config = dict(
    vocab_size=11794,
    rope_base=10000.0,
    parallel_block=False,
    init='uniform',
    init_std_down=0.0,
    lr_head=0.0105,
    schedule='wsd',
    decay_shape='linear',
    steps=10346,
    dataset='wikipedia_en',
)
Each number is 500 + 50 x the weight over the matrix's rms, rounded and kept within 0 to 999. Layers, rows and columns count from 0. Numbers have three digits each.

# o: layer 4 attention output (transposed), 768x768, rms 0.0446, rows 22-49,86-113,150-177,214-240, columns 480-575
# v: layer 4 attention value, 192x768, rms 0.0759, rows 23-49, columns 480-575
o22:511511451567452451562499327455467616450403503556516448453491491501571517533523437473521518423430473492551599517524564498464641467599483620495453531471433478411407576584450488560466487585504413505537503522490406523601483447580547507558516666500436539494447405418479404508523507283507538557
o86:459533510467497529511465509502461478456559543480443569490555472512558468504429475512514525494490532543450433495490470457526499502485502441475517536569522518470452550424459366456492494490472518489516423468439530464453519496496479475438539398476546465500556504472474547470495537498569430473
o150:428511509539495483522486564534522403516500517445460510495493521458386536502502543511456505493492569508466407443485471480536469554482520474496503409471514495510496390495484491504528507418542504521493483473487517463502504545554523475448467431531488515465563551499551549496479486522491468472
o214:533518514451543546445516589510511459504540484480572520535487539559508463447525522485559480519522510487477429455509530497458510471494514464549509550529532446516529512462551459464526468479482509530516566464421524489574449495407482492463484517553529491480544491537491521514535519589511483617
v23:513585535554478428534492431496483484604453444508459494494512552587488488549462518446481501460570495506589508580520447559497506578479625513507478495462537517552477501571478476491484488547496537532517545441457479545505532471454582497491517524493456550500467514564471633594520529548554464474
o23:553510454548485456462563433580418482507488422533498452476456566542506656533528574500448526476470547399558559454506502473524481592496610517538513550460565508450506581515454483434486517493379595542572495504478576572450588475510626528481463555450432561600523498550524547733509486479509456386
o87:548514422470528475463552553387493618533549534458515479533489437495515451516474540439437510534547516426424523511510511496544504430569490491478478455510518515464549506490538506518549492559520526480438458499574472455488498463516561521505473431488461442473489511455492456464481484553495532472
o151:467446488526506544501504525528558453494486536505462483523481468549491442490442557506477472482527461500470438508551447452511526470459467494572502530531447426454451463532530464522510481499522435479503518497505551517510508519435423501493435476541564479429453516478526504467553498482497458483
o215:496528506550489451555426486445480462551533525475544514479518521486479410510525446544533402516463478627497565503472482478504493498450517495493517474515453449526553427503535502499452470503497450434497556482551541468531416493536462437433510497500470525490479476445557457394484538499510513534
v24:472478486473490430603404568570550525509509539550511514471493506457568504396508542473462498508536413539585506563553516508591618509511468568521625498433455580551458409518495481482612478480504499494495599479569453455496421393504556480538438574487456545523498461460509447433476492520487518571
o24:419500527528469373662377555547610605459451548555441591479547513567590541502571563508439435497534326556534410509558458392642579449467485558566554509530492611535432425555575523391601403509500510440605648508437514419473427486538508500507376489526476572469459474476510491447504477547483571642
o88:432486506500515518456603489417480513533436471401520516468464524541464530527453494523514505553480560432441495494509565511447498484503488564476428498463485471512476548476502477530494566489516526498433550477406505505525534518500514477525490498458474474430494490495532425531517477483481467459
o152:504535476506535528479470470444456481509551532499508449540485495510538591497513467465504559496526539507468484471511532510453489511462549530484490490597490520458522491503477530504434548439516522554463434531604527537479535582579561454538549491447537522522508387488462446464542519502514473470
o216:520507450554530552482504451461479485471557453539502496521509478450510495476525466520492447509512540468485473549370503505478443490498528446507476550520491394561457492475462526532442490478550466490462443487516469560568477421470484495501553482502497514569465491503498520461589582590443541509
v25:517436490429436596503523474549532567489488498485480520561454466448428470537440436493426475466435503412496465488524449524564490515482530641479587565512568481429543501495437429411483530520490568505460524468498466579450596490484445471422436563517576454525401564590458517486487471511493578555
o25:502353416458475666443593576518523606478516542449549534555457452479464489449500449511468454387454437339479479453482476486578509480511533577428603534502607492448549540513420551418511453528544547555518478459557454536522589518522487492510466586471564386518431598545430522590530499599481571583
o89:546524546546527460482502453495498508570514492525488523501546507532482550455482490521440549575433461491535452522519476485497518530547458431491503490514490467514498482498522521426445585467475438500532496516441479489497398530498494474469515509533451483490547461473590526487507540460448429425
o153:477504496420525413501434415518556441470465465565523504474541539510511407570484512442533511533529457617498513487491521492570499529526544425487482459502436517521555516474558423477460522484524460430480539440484494433507495500509526534515490501468500459555534507425524519399456529469531480548
o217:483564495544468443471508485511505510498477513492536458473538543510479486573451531452553470474626519543492601515449481527484505561475503477513485515471495530503516548483574541507501453572460513470430499565561624486466501460441556542506574506519532512504498490531542490535482468512453511476
v26:517465507533466457552494515411533486428509462501467526560505383524456459479394534577485460465512504455466537426494468484504521512462544509467477439512472592485400536468504519584457511461417400508504471403528534405523482594458391511470477516487482483459508490427482467568583488431483490486
o26:407385469585511452478463462461556476441468454519461580502554326517460469504442488562479494475504501502440468429426482393480488542368533628490449442463433591480411527447513464596395462504417399519490474391432598411578539542523386534448520509542489503439509502499473480709601452426459606452
o90:508482495508503564483572533489468470441449450530502502520480536512479476455489541464459516498518483524486484560533510501508557439509516460518550511536531466516523494586543501511530450478513578490466530516460477515437506429482579451529513506527521474563552498481451484470482495606440447486
o154:545497547472487571476542503497491465482552485484540506518477532493475581529553479484535482556494527492534571555474509495473539509519442507526497531491494443488548470537468518498519562526541537510577529558514437562512484509517504465464493440474467493555490559536421546452499464555515477468
o218:596546537441480402481497535560435519577544529502438481490485553514550475542495557458466495494490471560501512499546503500522510530533482503568528516531504556522530480507507541461628505472485582463489487547500459471515491442436523536506553483464464512527455601509515534388472549552518476422
v27:505455481481421537534456510519504475533541492528452560466491544440417537519554415534512564505574527417443492438465488587485583513481471401402557441570485556615549532600525616538561472541547554397546592507444533532402511403503415473523518537550397462550446472494525538530529441466586517528
o27:473363400516497470484412477559548418543524577552412542514502518469355593528581413495586534473525560383449476423532498478399547592434514446437576423464572548532485548567487489646618562550536575450478583544424416424418522488554351510465445578579376454500456475461590509562443379420552539600
o91:526522571467450420561569529484430538482576463465440520495499485511555471567466535566496580515503527487487462454502561480472487508499387532531516525417393518512530479518494538557457537504449472525474360445573464495484485530475531543504521394450525503508456536472484482499459502559537449442
o155:479529447527520487489578523522529491527494492530544483512537514530555547408389535467459474429393437534521547487538535465541466470518516505482502539514542463443467484477453503386497498471593462595556414516554491579569536507517604531506473441413550549469543447531448566425553578462450518517
o219:549579541480485512531533497456543477463502516470514507484481508503528456493481522538445437515539478485475444551468501527534543446503462528523473513513431518532482504430510529519491465449505500535470457430495535499536482552478516514548469443486539481489490503511438508512450510591490394496
v28:534507532481457593429515547529544552480419420615405567485475553505595552485479513462549442404479460534467515351497488472470543548521439501471457531530524527578558436529443477528497535583426565523496498625498466558527504485507453507569477622487465511507490484639433605487517464507512434509
o28:500568485441457694435496449531467490476516395751325580398503515472691525437384537506565496391451407520536533336457519511486497559466517544411474610490553615540563364591414507508481557526396575539438532698477456510486462467474485456568419676457481493474406497469392549429507488533456444491
o92:503472454470493496559517511550547475477546467465489531593530506484482439466504491441487510521533497529595544498489542505539500502469457510506507500496519450473532498468540551520489502486525472523515443458409536502459478550589551531496488505531553496517606542490464443569529541491531442551
o156:492471486518510474602475419444466424552473558436525539490568510543476451547578478564418498524482540485518486488576543469529521491489541557475477480471455518527410581490531511591496461529493422463491448380528564491540563481476549477446547503512518538463481609499598447533457515490499539509
o220:525475481452536485476597481451458453453502513412573484547476507495449572487572528562476441493488506526445461609523553462453498476468487468571476427529468452479497516438521501492422475513578456454508450386484481483532519506472478552557522385466544529479525548511576437512486552454503512499
v29:462496561543530539464547432488469522499537460459470520489453520422482423515537553511614462399496592483531487523552429529672491552523390431535473526514478428499569493621521606439511433443567507551589537541526505486478458509455504514454569436487522519560492525409482438459529420591500594635
o29:486510548572483506401616456496432559502527438449403496509388507421423503518464543469568473448549560459592425511525476548670543506541393429544450593526461447532654454620438508455510398397537529563553504594525520561488484523462429537499539366486461575532617522365514351550417401551449532660
o93:454473510515472472522450531538503502564467554567495469475553435543504491458521498535524581488533543533465532543468512457463517481518571447470488497507543551460460462412509416542546517469520508484436384529550460469567576503488430567497477569450535505472457481545442463529518492473562510456
o157:534581526467469439524449538504583431467484552570511539549481475498545532446486487475524528525500485563433544473543501551504498531497494506529621426437536483497414557485471462569467549590445546437456437524475543497495484553468524449528496569505519547502379482479492546500576578484502426450
o221:492479542442531510529482511500527497529406556531548503458524521546495531480509541502423519508535487461453565478527525489436462575469555527503465466475451517469438479468500486470457524471485463530518521428475458466454491480557562511525549529532556507439489492520443546502532570483488507422
v30:415462476489514563557383557583454523484470509531558471490398379500455528502506466495465498473500509454476534495510477509602459405419509605437581488533457557564532584395526489415535485520443487501387380507586483507530521436455551491410456547482527477626456565535536574520355488506625472505
o30:460398496441558473499343576542465454404546531520561460533322382520509488484522533543438537386598531510445544497483459541654561411524533621230617524519472496582501533415523556349500416474461492621469458404530414511499630547543509467427488417613601361606389581418583498463527617550547494625
o94:426516566557485429520511464484516436469438552491483505436477501517488441460439484542500472478479426534468487521510520488416530525434450426527414530532424462486470454457534489549517505519482500454538576499468475504580454516465516548631494521442523517457474491449442523486503468510472475482
o158:531505487465466519433532495506485537559493504453523540501571555494494495496479531490482510504473510569574468503463460494442475604534435460623477490429618466501495451549480458580497523533578482441645515524446475501456369483529487472571490477468435534475553448508448467611467512444521444402
o222:522533458479420449516494462535571537539495500486475547474572577459515473462419476479495419538458515553456465468529521527449503523536485437576441371513540507508518518528474468598506505535497548441480571471460570447452489494469450516576510519461474528517568530509531468557473430500533570467
v31:549498584519559553511516409489545469588465412488516519532517454504628494568466443475465464419581460410557508495515451474602497527512503487497495445495480493543522535482574527485582514602473470532539524532499424494497371505506504545496504401543498522520546525518472423512513496553444517366
o31:491515664521648598559458348515567506547446420480474480558513512505610434617548508405412457456475515394554505448487375448630464518497505548379476481418382384527499574469550531471559413535426458583517537458510451418520496473563468596480500398588502518491493614472446487526487481602402523302
o95:529523417518477437502521527522469552592486543532537471447467610509481477485495522509489542542503481490448471491560552504497463507506514472478536586519502530541498531547475514571462454489487540543496452501546504528445453447395511497492440588484470531514553480476509553571443557416487474487
o159:467491506550419506477587575449385541416473486456468570435389534500473525511493424475548525537552535580545508502485554519464576539464525424535490489544517491519483454540514477585452569477600467454486501476438527658511568444409543424437501491522512514552504450483473505510453467451533423585
o223:466510416450493492467447486515537438466515518503478462482533454541440556425545485532575519514517483607478454512487537481470515497487420507541529516504497516493484543548534477481428562503433514418505422521499449480508511504491529492539549530436498566504476481525523531463491517482499494539
v32:613523604504431549391515522463570497531425489470485478369442519477443502553459392410551432606437473476489469527545494508522501473448638500610512464492559643519560404486497568372476528484461462575508598419496459559531524481520472473418459405435400415560552510512455444542526536372464520559
o32:507511570488426637446477520462534426508546548460487368426453493438401533567451440483514396606483448444529421455486520450602547486429629490551501518423509637462624441490498515358602478457441497556481580431507425536571531509509452488412480351405412476527501457469406442554486506210496601568
o96:528474453519481448484436481451489545438552506429533557548567550514517459476573539471570521602574592494519517470517532505532591495519473493428497508541458482581606599509496468542455437493502489449465526506441565449417469426464544422440518519578543563496579530553566486482521572529578462461
o160:475572464518528442552547457576461510508498451525512547557554550548572511490478514524524499455543483536428444483518474530518425469492443558488493559546528494540418525437516494509450474564531543441456500525510535613451478504470536476569486608575551525513513479554485578531497491578574493487
o224:536497476463566538539501504469443516486473494536480494479490501548481505545539491535449501482495499488509521503525480539456479554566486501585495492556441419399385531531546508562408494436511502456542526518482484493510514535519506543496471557444527463456480525510551545519584482575491491503
v33:555540458564452571614536521548500597467484370552466477479514419476455498447521579529513534484535504515525434481505504530517484402410522513642430494505562501566497508518512454497555448469433541443472513365476482498607515548495461498474472578534452468601445523450486414437525515312479484455
o33:513516451560427604598506533507590540470492403540385479632492367468503483473579528527535428415632593508444518409507501549557419367438508465593455551562626516585492484428485557459521520500427585496521553312437497572475545547489430520489463589568454408613390510509412312485415511293478473393
o97:458426486455448498454542531474425421482507539483520523532494519527516545455452579494503524557453461452565481529540504475480508572461502503484548493487536516531509501491475512500447544472502449427544515528564477488522471537566520476494518531504530543541577523558479488507544541442560432604
o161:541455482416508519495494473493492487533451510497536509439510590488501545475535413456540499396446481534517512524511533503459510531593438449451561440513426519519488486595564503573492480518513463541555517520548480490559486492438491526486477461472534546488482549497545531537475487563525537550
o225:493468532449550441497519510485435454483490554509528506479518592486507454530462472575444487582486445508491471541509502567492534554478486492421525545505518399493502512540523501433419439549495508483481434563489491498487492494564545500541526449484530533521539497494541481521507499561545572502
v34:471449493492381436386524552483498436457495407421537496516483482571497479457515499451497470524442522426491604469473522447428482577497422529518471468489520586535488510488504457494638453498497458554573609481417497459537502515572464536434496465527553515482531347484395519496561507569512668536
o34:467493540470441340430545567444458414527543385370683538485490478545481535432434563491556433532369473503501567573539489452481503601467423616545393533516523553491512434528462520500645525468438446591651526458441457458524445563510426466410431451551587492497411332489467556487611417514557708573
o98:522616460501418552436534465383527499540496474569482525609446516451442537518496548466549496555531495467546543547489530488506486499514489478479455490534527456602520542550449494483477461410566523433458532588552625583437520506525546473562540412523449542504491560511487486523478595517477424511
o162:493558535450549543588463541567491525521513562546420475442527483438466426500474469443466539421594514539468480410472428545504596497552538472533555480506450541424461499455473487548418518502526452440440487489559549514546514458504503479594470525487492480520565553505580479486461562513504426484
o226:488398453459509532455501543511475527502489556564448493545506492436472473489495521540497570442574515528486493466537480581489475494498542444502593456560475512516484585512531483462466442569457482453476548469525446530501590507455607449516469545491503525466516515535474502470459496495470489433
v35:541512488538524460528535533469424493415545434524580569472600416516520508535579513509542552535537467632486446506496470504521540452554501488581475434456586644418439483411468486483548545482563544459479496420480526543410454533528542506479457521577432490523532478486594534317496539516433522414
o35:504503472546543524547533558549384592451553360600611550463641388574555524476600512496474494469526540620531439511407520566485498465480485455538456427430678619466400458470548506528576459459526593506430515397505528535403417543494598519459451521568466469579517564465629544448500485496451530301
o99:505468488498427430449507539453415589544433501487481409476451512491440498586428452496476471586487504429519452492481533459521443498575504564557512542504537460475516476473513449514451528513556535502502493517535497555497429453463476478505479468514465508524583541483485509482524454584504492482
o163:440514493456444489553450449433507413511470622472490445459456568444356483496499455490596582492488605463466474496483502477440480522562412510448508475533353508466554557539490521560584451509498440441523522554494511449565520540480496395500601582470518527460459402464388458519501504527517475531
o227:578567476521488505433457441500547575573474495438431546568503492489558431549503541496454517543475480466495500447564543461525511495513489506469485541516429449492505527525507487544526515553495547470508471492508506494502569458516421594514506491552523499438436497497462508561514512494506481578
v36:519474558444492484481469465493530558475509415463516495424457489551558474478529492532559482497475468539461574529580467472479554493525495514515502488533501420548533536459541540534581554522419560529466470500459479446546506524483499456501527503429584476554614494516495567459450473457494468534
o36:452474612401454496484463476554603496452420411366489458520457538537538474537585484467598483617564475485411509555526496436430559430613444495555467370508608469454536563357512550476641511568422633584479472598516474425578432424547475541477558445558675403472571465570458513500570515462469494640
o100:490483430436537533568500542487520435475485485527514504364478546482523538502491537534466468427431479550522523491454533505501454489520484460523500519554437513499472432580419540503468440505495517460500474483442548547535512493507458487624491529441454492462470483429458532494408441505469483474
o164:463503501530525562432507533470504563475537475470531532413496576468497474463467485495496492474521522445502496375482452546547540541442496477460528593500533431487487522460527459460556551548541522490511411436494470526458566551512460405491490495485534503502483581545553512485474465520458512436
o228:494476466467532459578552553477389482575531493517506487527580431477492448531470482499503528518449522472515453456444486538567486523532493478493465476595487535578493522519539488525467467500529482536495468496526481476499618529464502518459455453443448664513479495471443466453547482467504559491
v37:595418519507481558575521518485652531483502492553546401477513565533459538535382602486505381477457406525551497490441532498632550480425571517478516479558505494526610548503507595430382410432481585525438546623525530518577434454537571463474505483519510496559538469450541536513478490513532574337
o37:542405512465458542423482493576522488513447483550460457446534601606487506511455603450565418542615366474585437468503579459608532527518592537445352526541492516523605468475530512349400472437562590451448457685553537536556424521591605426503485472517408403526427399449512469471416521584629596292
o101:534538499496489514569479524509518475490520514474561561491509462397584473513506469519469516483463440540519480484493478486522474540551523501447481490491475514467421508481466492503526500558417524479569477503511486557553546572500487537518482523495504523524432578494545553548485488458498480516
o165:523588503436476509505478473498461515556473497465486510610429453551465558554478393527449509483477572483553509490519484580473483469583518465590576538468521487482494514514466513593565549500535495545501552453516471503378502481463484501471508504535531424498601566562521538485541516471488495578
o229:504542507516530499504505508427500562446535501508504457534488461438484595449526469501526543514448524564449508485503443529407482521419395565567475513484516494487478521515513477575522519548483420582514530475486468556497492438467481539478464489462603526480613497468525494462593489419433413559
v38:514578565530550431566555499557475449517533356497503468540491473566513450472467450520619562479478577551578573512462487477424510477526554568523560524465409497588477565510537524536396471545494530503535474535511595406501466557516469550545451547568375474424568518472497469622587437432541554483
o38:595541615493535424557546590392468489556472349463377465493500386486467408545517436533510589518516563516622551474481489511461432460485542696591533478511447457583435468547476560443413536450462660469565523598484659470478471516441485533546398514586468441409503450527480505474499579461583527522
o102:514502430545448474556504463559532514407447497494432496501534593529481509439489564470430492494485525496491444515521506531451518532568491375518510526540448538478523550501502457508465485470515402532520407486527443513557474534584419545479521462439593568504504519479456484559545452544479508446
o166:421462497534417544509399543521469577532508542625529596513497447518542489465491472553481502545514510582438499544547518475524505479489484491434460498537589552395503463498470436487510455523508550414471518507527532543466544504541513509461527459486572583537528483490504441494521443503546515533
o230:488454465525439480483508497566507495482464500481564495538492544508517453428517537467553505490510499460469509536514508446498565434536471506531495501458593572476543471547485498517553425497445487520478487475489422487510488460522620529520570582516497573562448481525497525495528478472427501475
v39:371492512496481585523524463513433555510475489425510505414423489510501493543429529546461514533489504528538501508508500491520517487514478467535408557574531498483482529483575460539509584574493547401465403552459585477479543484500530571528490512399440470425537491441515364539522592403408516453
o39:425459443507426650572516431532328608520490487410532488474477505528502456521411480514493556494469493607549577519524417414571523514544431531564388532533525541649463563431567464552497593578497485399510376576528584464468551466579604468527502580475441449369562474440507385478536581357425490440
o103:541544514438503509483545497505521472557535513526512434511436470483458480504540543510480454485560560525482487477562487574512495503449481488544600550530502486527489572482496517536444534440543534469473468440544449474521597541501501459418512441479474569508493509494514446531554525556495499595
o167:525481465526488485473446594547502474470474497575515466438528520493543517488467462542433564507577567526418445519448544547530551475468490438397465493452489476401451487527417544512509434431413519596470558501440503548559430507452481484531467536569516487596558458516475535548436471526528491500
o231:482521574551495453416504501437480445479485475508436526550510428513450542468472523535543512455456442382518455479488481438468507574488511444507558413516455470456505432521486506414526432538529528480470528502542460506473518494443441525595477423478526572498409486554474558411451492488555481446
v40:553481524491534489488335453518511445524450459515437525562532545465392502489537516489426548505576503529584509529552549458473518506482493436568500506484602501456527434456443499411465452504478468508401525572518461518568494526533469513510552435611433420488578528508619588483459476459477563376
o40:608512484408644475523315403524588438545370442517395549522551613539341489440567452511362471467553471611594472525527556534504606541519516494587580576483547540461453496428339530532418522472450437530398565662565500469449422540504470591555470395598429380440584594460564595519549504421549610295
o104:554444501574430557550558517506473522519524533509534484502486436498524483587461450533530516524484512468546556475482442511546532536522444502483432492445537522501503490540485575409517510504542555508475484499442515483474499456448511461531468507494484493580566516519484512488512527548477515427
o168:507548470522450538443570527515453582520527519478596487455496475469597511531491545526545494496498488413430464434509469487563493488455571564476480455468461489504538546487572449485508509512544464561561544543463502572513491470474537534471543587481573543548449481520444427515542501547444586579
o232:555542469555476524482611495470457513438581534494477494524481414506591538479535507481541493522508533498458548490491545547442429476558544521481478470552474479477536541462575497467476529500500566452547522471473512493581432507518565458514466493462561515546411451484461470476497489546489461555
v41:479593472613489550413463520481489457548519427507497355483542452433422493442476542430474477533559524541451495558541485538470474501526503476448495551554501536488489472511499489460464447472552595501526460418578492481537515493461551534465550489502523589523444573450476451453542487431526508422
o41:533476525588495538467433535477472367500553477545520427538565417450366533494513556449414453569565474466496466568472451504436466510513566575424423592462519548458504450525464500454429428501492620509516462344468533569542564476526562652426553502503567594503384553417470431390508548438494455427
o105:481490487509523481539529589464542494530431471527491480473481520580519465511534526537561528445534442485481526471480500512477518477475503508499511469535506503499463489540542428572532515476445419456478496512439548530451504514532507488505532530495472482472540499431518475518463559452542547500
o169:462528505490496419547501544505532520493486504494557532494465525521524492474534517482600470527492531510520428551548534420508482472475402572567543432531478496474505543480491479472444500394556487461524481556506468441497442484434501456481509500545490471479498473569534462454558482518498532472
o233:579558487458518478464524484520474475520430522538471550500493525549498546508533545489516524467522481565518483475532491521567511534496575453481538491471426448464547517503523477475516487491507491422493534627495519547501465557512488432537455516540474488468537479548543601526489492543495527492
v42:627554578526486374515536516464536423510546563459474557464516569459394465473527507513531456421525573484500478468512546415516479491485591481500466588526426469546493529451493519562457490498519463474570502517465494533562568522486442531537516450498399553494483444486602521503565508387466401560
o42:444510573550499350544507568515487424509527620471389514423524564468417510404496574546441457495483520457521497475498452472505474426568656435512574594542361470482635522395630456583455547531474605493591438601472429514521493425475396557491541494544414575494483450495641492552512477340478362558
o106:417505447483476498538507472483444481446523463534509503483485494490478470491501470495552490421485522441519517502468522518552506536461414514478498492459529476543477473537508497491521500509493477543513527450497468450498513494538534429509456503472548453433529568475424474452541471551522562506
o170:522437480473522586437494422467587547457488443500555528529495509525464483604476461493532540499504557500551478530509503535468474528525478510492523445437512506516487583494472502494444507500465448451421507447445484496556521537533539468495515479479471458517478522504487501465493538508434561446
o234:547500477462501548523490493509505511511487448490500456542480491569547560508479548499549528493498470490472523586514559556466542582502469513427476448470492528493474498521497542452502440472492533477466473483539487482463444534536599474506512555465503509561456483441455476530483478579523464441
v43:493454448378523388455586411556504480489567425516512502571505527527449518419560496469430518475496648519556486564519496593512461482570404443578430459495547554427546468485472500470497409551456498566521497516409493506499505500541522476465472485515506521521412555486463481541460506378563553503
o43:514449513355519326501576401558488495554512421612541542551590455585416532612608510441486591422584578513506527561555472463527441457504330409578392405484612612447530423505453545388563403574535485483557453491470498424557469398507548402447549388554497492586405619452477436591470390331507521609
o107:509439463522500507540487497479450460498510508478498448461451499484576488446473473521499458456527459460491496429362499440479520546498459414495470586469464498486529510513556521540487522454534488489497537552482527433550555527483462514473468528503513537456468523566439473504557476591485427490
o171:518472507531494553512499503510511522547486469540542508466494478414532509466500463491498442559467476494526506473511498537500510520496545565470551456491488520506435541514497444469544537511473582487485490478494407472469562546428512601558511525496474520443488465512446494523458518551511459471
o235:484540491561547572452486506493527479495500542459510457434482552499507453477548552512480415486407565479491536503482585522495514467485587424439488567536496478460401544492468528565454526458501486509537504488505567553562455549500509524551519544508485542483547468522477545484446534601523515475
v44:458596487516498507451483374469480571511468501427465528570539533519387606448467518587479465533475439482465584489517451532569544505494493497417486483577443562492505562459450549597530431546438542521413500521518422465516457547571442496493537439496511511512531491562480471468575505462453466535
o44:494507495576489488440495385446439649490401554440388520547575473556434550475412467542523493525451440575474486500508391525668531517470518590448524451587450504441476523464509543673539460577479591514458445477534389520506430564506403450523546419425439483639522572518513462501537540501511500521
o108:465500477496437514483572483556527450483416453522536466475439527475509495508425534504522532525438552494526485483513510496489492491490454538488585513478545511528556461483471488388488532548504442550573524526508598522500462460426510558558510461432526564549572542447505520531478495451531450510
o172:550498550502470541581511506542478441441558464562574504514447424485534412527537528465552460554471519492533506566521526480402479545448465432514526462398566483490440552467553535437417491457578411508516505531449546523597496536500543616504437596489474460420452464452534468511482493543502533503
o236:501472544440509610521516556476489429481540500443495489456435504538482488480539560527399506498555485527515510488481520528455491383528470419506451496492508517524521461550505440414443559446472475497573563473493486441489547417517497474467466553567468481433487524482486498488466504508521517444
v45:499514464424387578565464561537537504479402459470536457498456456522472451607430454470525513501469466442470447530468507501486470483526492547510472477414492461564547522546452489453446443455462489563446475437481562552490524463459550555408552515462506501459538500482358484481412335512523515510
o45:534563499436391694584503631503566565490388539386618581453462433559455493545408485450562530487443423504397430556540572570451429485388390490590517469370420522591539565561407525446409441522466405573433481411458601555506464525404484629497563448435417387565448560525366494482345399556537570415
o109:485530534532561475479401489503585538532493498515447466476541480490513510439492490521446472491563498524494536530488495509501544474535478519475491501585475496485479466529535459574525510491505456451506510492439486472518471501535456463442504526531496503453440396402589513588498525484426443516
o173:511536430416609431476526480538555499439574609552489532469410521494461447437565510500526462516602567557543485513518463523423536567532572495513527479571543505554537483473542466476521502504489619472521505553557478451533480487586521428536484448433531496534451555521645488443540494455493532580
o237:511496530542481455472543440464447506519572442508484487531533594484525496557585526527512483509449489465564498413493510416518548480534495505420546482499489541443499509472514555558536470552491537561491506522550464462482525557507529405496482590559480541433444473477520485533560543491532494482
v46:419462444475495583413535412546584468501523470449546584447474517477365588452460547476511494497532392526534571416518455472530606532481417551544423490472476481443504531538474402515498444420547485444474463501533391476555557478521483482597462472449555491540553498446520477520519443517392469568
o46:448536392553458549437593352530579516426485463499588570555433486483369545573404559540431463539528421531463604446432461441661594485502348589525469535464521494435540561513472501600475425442447521436501499534458451515509526443498431564513420463458603516603612501435438513488528456467453511580
o110:461521447535484514568482523485468499527438478474515519475513494514551552501481475453558515520491497511493453501500502438494493467416505430478521573517504495542524524481486561491494528513596501581444538570469511477464488517467486475479516570458495581512511492482434441472503466504525518480
o174:517484544454541497526507496456453404523526533525484464470460479435521561464571406499532568518509538402529477578539486473517478502504521479484512485554420472595419521449477498489468575606504505574507492451507487486503463555467518457492505484549425422484483498525515476506478545448552462521
o238:535483503482528479471515599464457484509541487505365419465528579489534523501445463469524534461467562537560467477502467531480458480503537471512588455541525436483542538540521568470509475517496499527538461483547562523403479473541512508499543512521436510494473514527530498487505488566458504494
v47:522598549549542445540562484479453553592502477569513496540422443416514491395445572592454502423467508521558386497460384502416414436480574397539436436632594520454446572562440564481492461532436445547479523366511638517471443541504501550587486455404529469538557446519454526508506515562552573449
o47:481467622581626507551625545535409601565520467598576485581447384352545543521362494464458530546450576478485390465530468513359425467468540387549542424629593487488426607516467501415481435486463475520420617303572676496547476564478478564495484464465441472490466426551489544519577503542531577410
o111:443538575486459518519506561537475516504490499476464534489535547601451531485581560448486504431579522561473536472550522476512498487473445502474516403462480525574480475504547556527511536527466576476484434529505462473429517502450458479544450499521465508490479450574486511517455455536508427507
o175:575527478381455523530457515450552506473463490543450470485527535476551536581506466454516517464520476455459606596506523526523544515536499520489554522466461501584520489485448524502534602535483520496567466625494431475524407530570572456473533520511579497513519456465471489516533480484501475514
o239:452478335492502445501475513516565463492479506418467489490541568567533449480531471502559453572560449443465549471481493518566575500545516570466499567540461539446540412462512476521481485452467543396496464574454528446482547474484488490499500449477550529544482566450491520436472449480519455540
v48:487459425511508491509505442551462423527433450510522505434519442567485510515493442506537577498497474422482496447494552551504541499504393513499422419514538486565510523583562491516312602516521488438565419564488397560527445398581546524583482479494506481474561519372495448511435556479545454583
o48:420373465545589548500686452539351470553530391533513513450544445528444546511440502495464532508426522485435396483536543507514477425479308550589449314493552471575533549532573484552306558432480547415538450593594426485526435449445510578573451466551497389567584645366472520503508565383493370520
o112:505465472446452472474549551421512494435465485500508553475445540513580514519513548568479487468537524396485550469512548485472511555580537496499513585460539524437527472492475515568528487458506511425507516456476499486447583518523510531509542490469416489444497467530441424561523512531514536469
o176:534552459525494480461400481511544461485454572516512518596498548456499519514501534493514415475430461527492502518360452436495542518490529476493543560527457526522459408532416531446509534579475449515472459462444527500478540551501469509495476545518447503477434405577508476463491465536515561497
o240:529551532460560434520434525406578531463569566471430424460460478521494436526619493479506482483547430531589502450486467503474536514556546519521466528497473533483445467490439518485667464498516519587507561475469566497478551453574465511490518589447552512464493435523481496512496525495534546454
v49:509439468584570499564437541460509435503547438548485501523430386533495543502480461488529462533579530511509485511520513505501561442474542466517540475423454485473513514549453481520553490518445445557483538398484421449605531449494524516634490489471468511483509530528594479538533560565478493438
o49:422466427595525538503448530486489443512479423560485484459476341458395481509437455531544532512560449520477500455537452481549540520556600392464523507363486484420494510506481562494548463429507434505475522399514447553598454360492532552638456475472530508460522537506609329536479534569563488421
o113:502510512514536506443515470470527485485511549544522474462473480464474484468536484500440409518519569473522511523427533488523507493480509541480508558558481452481558503504537567569496507507477524556465561507499557439541520506496494422502509477539497482498506528484475559423467499542494545535
o177:490466599492502445525543510599421574453550489501468543534499635507552544510494523454461433519494495523487513564464547497417536536500526489535486432507493541578509499508513456497432475575439575483504444486490546485451443527515527556478490470523485487537526510512483525438482500427544480605